Part of a small language model's weights: vocabulary 8192, biases on query, key and value.
Each number is 128 + 24 x the weight over the matrix's rms, rounded and kept within 0 to 255. Layers, rows and columns count from 0. Numbers have three digits each.

# gate: layer 12 MLP gate, 448x160, rms 0.0962, rows 16-62, columns 40-79
# up: layer 12 MLP up, 448x160, rms 0.0987, rows 16-62, columns 40-79
# down: layer 12 MLP down (transposed), 448x160, rms 0.0973, rows 16-61, columns 40-79
gate16:141144134112165108099132156140163104154091104135113131107123092186113139113123145159120134092113122143139095158120176091
up16:122092101124106135131136125130096176179091129143129099103089107128123128137137159133120138127140146119167135074142133145
down16:115153136099131167136139103128095130095118149118148168139123128147165107179140127097155148132123138131109138114129153132
gate17:107165157113137128116157146149189151137134128104109149125122104158131138110125150064118120149144127135168156160147128104
up17:100126094160132122114156127077129087087154127156116179089168123145140121104106104155105126144149163167127101110108125121
down17:139139112109133158129158123069133188128104103135100154172129127109122157145136098168092125138128133129147101099119143148
gate18:141082130135159113116097134143105136133160131112139104126113144133125098117103120097122095144120108100128086078159161171
up18:137127159166200143104155137134157133087113141106162090126107148092150140122164162160136107138060108148111086168151175089
down18:106114065107111127147100157124130071158167115141091122122135133136102130148081090149157122113161167107125099139110113158
gate19:183133163096106100121120108164147130120138133115100117108117156138144105131108138145138104115123130140137132144105154123
up19:144144179110097095079145148106159158101117124124147136135156134123117137090134126132107137105102122133146143093101112137
down19:116170128135156164155117133085099080128134120122124140131126147120138126112148156118107095148140137139106130105152113150
gate20:163123148118104137115142143129095081107114080143142142120121161117184130150111110168135182157150112142132172078130136127
up20:161144132132118154117151125115151114102127150131148142103076144107123077133126174109078150109112152115117156109150151119
down20:143131114155116137116128113097147141125118167096108113096094144068149086116106125085132098114145160112109105176145135131
gate21:160137153100149143128119142136108108126149108105097098140104132103096139087117153120127145108134079117124107135132132094
up21:105158165178118158072142146092139158162153132109147082118158117139127144156111117160140103119150090139150099159130154156
down21:141123088099159137125150148120138131150133136118096114115120120116130165148121091162126154144137111171154124130191124115
gate22:166142136118103102097070167157097130098105121144145087115169136111171143145140138167111134161123167185106151101141142126
up22:112131113114158129150157148162134112120133144121122133143159089115127141120138149139130147107117138123114142135063149176
down22:104121141129115116130129117097136152077148105143095138146141147115103148154061093152123078136135106114124139114187157102
gate23:135108161129115125151117120127159137092122124138151127188076147117136153099151116134186195130123123123159112145115135108
up23:097085178125165143136125147108155147113092067121142119153081135131123126160166109131109142159076108115139126143104166103
down23:135096130153124139137110125096116129092118135144133100169100122098176162095125120129166143125115091116168157170109140110
gate24:118112119123119142119107113084158108142108160119115107136153121115117077102121123130161058152166107098160136123151134108
up24:139168130131145138163132163147113156108120149128178117091116156122095138137145117119145132116099143113155161152103105121
down24:159135107162103156088138131150106131115123137101101118106121106123144137136101120127112127101201094157110094105098131149
gate25:108128127118147122142112136140108168108148089170148163159161163141116177096116107110120101127150158118178108125143080160
up25:097116131137126099109154095162112131155114116129102139137086130132146141122128125139127152114141108165143177124129064125
down25:178133117116179131148122139126149149117154102095136162095101133143120117139124123125122114098140111131155106159162132158
gate26:074136151118090109119143117138098094142155159132129121137160084120148140099125122143115139112148150155093083151156167122
up26:133123119114107109064108113160111144128074103115134133127101144120138184109138098150107142122144106152088121127179134133
down26:144125148111124124141148140142158146152113105112109159125124137130109134129121143122111149150098135118136098154134106163
gate27:128161148120116127090122139172111159163125083110111169172156117154115121136171134162158148233091154091158143133101096106
up27:125116122143120144146138118122162123146097098123136134102145149118111170110152137096124114158123129122141132116149115127
down27:107164126127135128095137130143131137094153141127179150167108131114155086124156120132151148109142102130132110124113133112
gate28:127112144118128147146105150139098196151095113162109160117134098114133139140119082166131131129128127122114154112172135114
up28:155130110145188113120179149102141122128127082128095140135109128178097098141135099094089144157093151118141143115153162122
down28:120068094200119139131107127086123131085144119168130088120133131116113148144117148131145099145146132114133141103140094123
gate29:139132140081125158094079112116097101090145099150123100122136114186134141144129097152143116138159117134105113119164143117
up29:129125094169146121110101106109090143134136189091116127125130161139079112149145160104127144140116115116111158070146139125
down29:127099160142139132150138102160145154118135153067137117157115090078126136133169148147110162130116155114122117111097092137
gate30:120074127114083062116134155134108109165120147154093145125115133164140136163105062160112143139130144120114097131117148106
up30:121124103175119102172132129217103166167128104125138117115089122149095168131093071147118190092094085112110118125112132111
down30:129085105165158143123110133158085101184123166094137120110159173145133107164114105154120130113154088097130101172127107148
gate31:133070161108144152113140163112128177142133091148135091121133134100136084188079103092112107152121094118136118113128136160
up31:122127110093187142113114093184121167140096190102151164140106126145119148114163121144145087148106115111186178122117123127
down31:127150119118153137127127101108090110138093111132192108149135170118109095128128131125136134150148130149148139108159147136
gate32:110157154120176131145161119174133139138181133159141116176124110095211141138127137182117138207110169101115098113110120164
up32:107134191187190148181110119191121154132115074152135113131160087129159144139173128143139147157118114118136177112073123144
down32:171121105143144142141111077159128147151146102151130114151135109156081175115139141141127169134109124131121129102165141143
gate33:149128150132186150125119124086138136138106174136125103127140197144115091157110127145118099129157119120150115150148117125
up33:139123124140133134177098078133117114148150156166152123123107127123111165157131172164146144139157124077135076146186148078
down33:170161132119099153147093129158128118128106119112155121107109111137175138125133122121139168139086127160159171132102116197
gate34:136097143119133137113109096100152116146130099169132129114096154137143130116088118133064108143114181068184105149153154127
up34:125136143113109130147166133142117167130146165098125111145127154150127125142126106157123102143185111159111140120104120131
down34:157089110126115123115126085140135134128138085118141116199150164139129156159153102136143121160138130149135133099150138094
gate35:143091151132169130144118168151097171140127082106146129123134139143125108109093097117102141117126110178134068123110142105
up35:122152111119140109133131119163119170092124148089156163113126141090125110131121123156115133149127154140165087147109123086
down35:134115126134134131162153128110128092184101145123102098087128123144100143103113128141128127139123111134147162106131115159
gate36:134145126124127148170114129157094129149128132122142121137092138125170126142127128143083142110147134124115119115123104101
up36:101127141156069140102153107124112112166110119129094132133061110152119122141146068122140154143151095129121110100113132128
down36:136142096091135158100165102145110161109123091140129115126202135165092091127110133162167165139154155130090102130137130120
gate37:109136126099174097101101148110079132110156145125145130114125133114094128179145124137114127083130110115127103104131088134
up37:104108103152161110109136138097099105107130119115152108138126128132105108153163153130107117100117132114153119098174145146
down37:110145118113143124151122134140129124116126149128117114140125122133126134118129126109135118166118146115167163147121117132
gate38:130148121127129099070159147092160129153154143128116137172139136141130135159121120116112071154127154101109108108117120139
up38:157127107096138093127137178135124109134151107108107154122134149104090147147146092135097149127156126102097159109147131161
down38:141139150108128130140139135127120129144102134121141079146099112170125119154113101150140149068130076112105124161092168111
gate39:128148083185161123114161119167120093104108120122130139119161149128139140138140127155097170105142201139150126133139072153
up39:125115116108146108110134132100111100112140092124140114120133101081110139118131145131165150154130171079095115130117104152
down39:128137143148068128142096099155141130106139156118116131140129165070105145124154153168112106093155166161152145135172158125
gate40:130109133111134135108150134112132109148133153155122102114145143156141102141123148173152122138099111156141118119164151144
up40:100148108117119136123107155114133133145126117104133102168195112138128162140137111161131123110101136159105132098133113149
down40:107146146133107167174145144125144102128134143157117162167115134143169147105140131173129135109156143109129131139121121133
gate41:117149122113124121117184100166127177105125077172138153135091168101121113106122159136106133120101125134164120099125103157
up41:149175145078117125181121114115085127114120131162116141143123110083159134090061131147120142132105170147094114111108112112
down41:136113131083142163075154146159074146117149124130138120111110153130166106133129114145131102125100108111133098127116131128
gate42:169157134139133124059105134115141135146130140091159108162131130106128134135107109148131091093129138139095095130145124117
up42:151092119110098122131107115142173105055135116145168142109156108147131120135127140128122148122141152110138096157122147150
down42:147109145135106095139116138113109149138107115118145099122135135097148184154093142115094151129167114089123124091142142158
gate43:122073131106141131135106159142117076119145135127150139125117099129185130143121137134134089160115128127135110083125115146
up43:105146184165123123164094069155118118121157113142115091143110125150153181147104162099148159190097129130173171127080110130
down43:145123170158152126136097130093076127115106163141139129190152125175145148132114118159112127176153114092141141114123139103
gate44:112148118092102167116133127146123128116086083129122145128107136112133121132102074127107118127116104150151117141116119149
up44:103071121160118101080179129049150115149142167125145138104098166174093099123113127104120098109157118125133144108088120110
down44:128093133167144127138157134119136140096118132145138139094151149106086124110154112159164142144123155120122110117127092114
gate45:161113104167161091076142146119114139139084086140113084103110129113105123152150100120120154135122161142158195114129161133
up45:148121119141172087162164130125114092132149153136154120144151153121152132142125173180162159098105157125136111123107149083
down45:172134129164107122144136170114132112133054119140117138112128127137139137104110135122106144117136133110093145144130150111
gate46:108158137116140120130162110129158088146118127126132154140116128139158091141162165122119108117092129151135103130134102131
up46:170126133154140109162139134169117119142111135171157131118154147138146129157120165184192110167133142150123091101137167100
down46:125132117144121085158125108101129163142124037134121112132135154117141140128116144113153109154090111107157168135126140153
gate47:155092106151109114083116153144166123151141150157100143154092101116213151122127127138108133114134132176165115118127113144
up47:161104148113068150147140182141110095114116177140084144112082106094138104151127119070127117103200144146143115094123105174
down47:103116120126129109189100120135112127166168151135158182131159150128109152142132124111119128173117138084111150132134116155
gate48:091124149122160114122137141111149109095124062121152127156112140109112113179145132137133103143131115072117136073109103134
up48:144137149095139097134170099105153082126140121128124139134126116066153127121162133091149151103121107110089147113079122149
down48:145135095103102139136138101128098175119147122156100077116120103153107148130134158129155117111146105142140102132136132129
gate49:132105146123133149122124169101101135126130128139122151135147135134113144135146130115127108153161147113113121020151144132
up49:156136142139111168126110121125152098109139075165138107146106158149157123110101091138108116133084125126143109165160178134
down49:112112145121120143127158122107118131147102139154082164118138118117122172154136134113142129147142142090091104051163142172
gate50:148096134130159124119147128118114093150130165142084145173114158116118122133156151124132147134092139075131121093171180120
up50:166118092170101142119115144145111146154148169162143152119109129171126142108124151141119147138118145139166158122128098080
down50:168116101124126111102203095137118183133148127125176101081117133174140147145159133092139100095139154134139088077097127156
gate51:117076145080096119130129115143153117107139091164076131128159141065128095121140089149105143158146117134128172098131097138
up51:137117134113148099122112122144147144116076134167082104151128104152125109132081135148144090115105108127137124143151123108
down51:112134103081148139169117123130121137125147105154097156163161107139102107138096114154091094153163108128161136109114116126
gate52:170109147126091126182148118145089085126124096159191137144087174117124121138114108131145134144176124129082117128120150131
up52:129117145085116102110161103123102143172125150150137109171093159133104088123115101117129121100090126123121115125115109147
down52:165098124118121103148132148138118101165101106133106089102098131160126146127132160117111158117124131130143114098101110124
gate53:117123176123150120060136125095138124125139146101160144142108142138139119128116099120188116126146151119141132080107089159
up53:085159145135093103104080131115092136139115113159114100130100122095120073131139173135110161117096079113095134102158114146
down53:113142121138105156096103138156116147140156111137116126127114127112085122140102085096139139119136151109101128117123131150
gate54:111126144094141137083136131106120141116114114168122139178133099116121129124092110109122146148143133134155150121127145136
up54:118165135112140109115136116143134097150099107131103110120140121109137167082141145154113154129147116127127136133106088138
down54:101135112085137148103148120140113111104126133119134108090100137089133136130118159129142135136146139080131147176150134093
gate55:136140124124144123159157148126137129126119132115124108105147124160166141115082119131113118094140090093130125144136108149
up55:144123119105146077130101147139126121151114159107140122097153146117094183174155114093122148148174103132128146137116101166
down55:148160140160187125180103139102105100113179138130120132091103114172091116149105145150155170138111130142150130126117148131
gate56:100140088152137140100129164161091124134129134114125124166143117141112122116138084104082101131154148124117124106132127143
up56:089106134149178100133155092136151153150132113098157112114119132136131164142096130114147092139129114115134111151082110117
down56:156092127132143172090106162123124146117131129155168122143141119111140130153138123154105114138135144150130140153125099089
gate57:101176107119171110117157135138080151147121116082103119163126138117144125164141123132095141186114156089102092124140131107
up57:142158139103099097149131130132131143127144139185123118112106090099152125097102103134158139059135116096153115132122109172
down57:118120104126164135131126124146102142104098120146126177133120121142105099132139120111157114108139164160149120147164112103
gate58:159084148135189090129144108176167165162170115098100127154130132145131136125100135127170135115116173146139092108162113157
up58:145135156131133124120121105114137131129144161094120129093154112118124149094113148088097109127085154154108111099139149138
down58:140082116101126144115144089153137095131133157176140089134136098119145147144122151143157119113125090100132154123161161106
gate59:065121132119148108108129149070132133143102126134088135118128131125128103159135099137084114155098168134107101124086110165
up59:183184103116154118120134103137093134128201116103155127157121156116095134154128110181122099099149120087149135134180117106
down59:119127097148182128103132160155093125087083111131171148170132161132128159126135130171162137137129099131145095116144171090
gate60:161155096113136127183134109136148135120154124138119142144143117131115106186109115149094117112136119152122157104130139108
up60:097128127119134132091140134116117122137109155106161124130111079097134129091122120138114176128096163149156140118125099119
down60:119111063120134116124113149165103140123125171157127121081152162163093119115105126109153118119142154150136139135119119166
gate61:118087137108112090145142135133097152152110114127102135086131154172158127097109064081112111144149212132107144118127122179
up61:090149121157129132113092141141121104098139136124162133128113116115049126098145132092103138120095072135147108148150153126
down61:134152146103157176102128131182183114152118114142132138167124168077130125140140123115105143128128136095135114113139187099
gate62:127104108144110155106139169105156092122101113126113125159126148126113130159159108144089093170088137148120097131102137130
up62:140119158145095183134160119139139120151126108132144117140125122136129135114108132130145148137100102109159150116102155186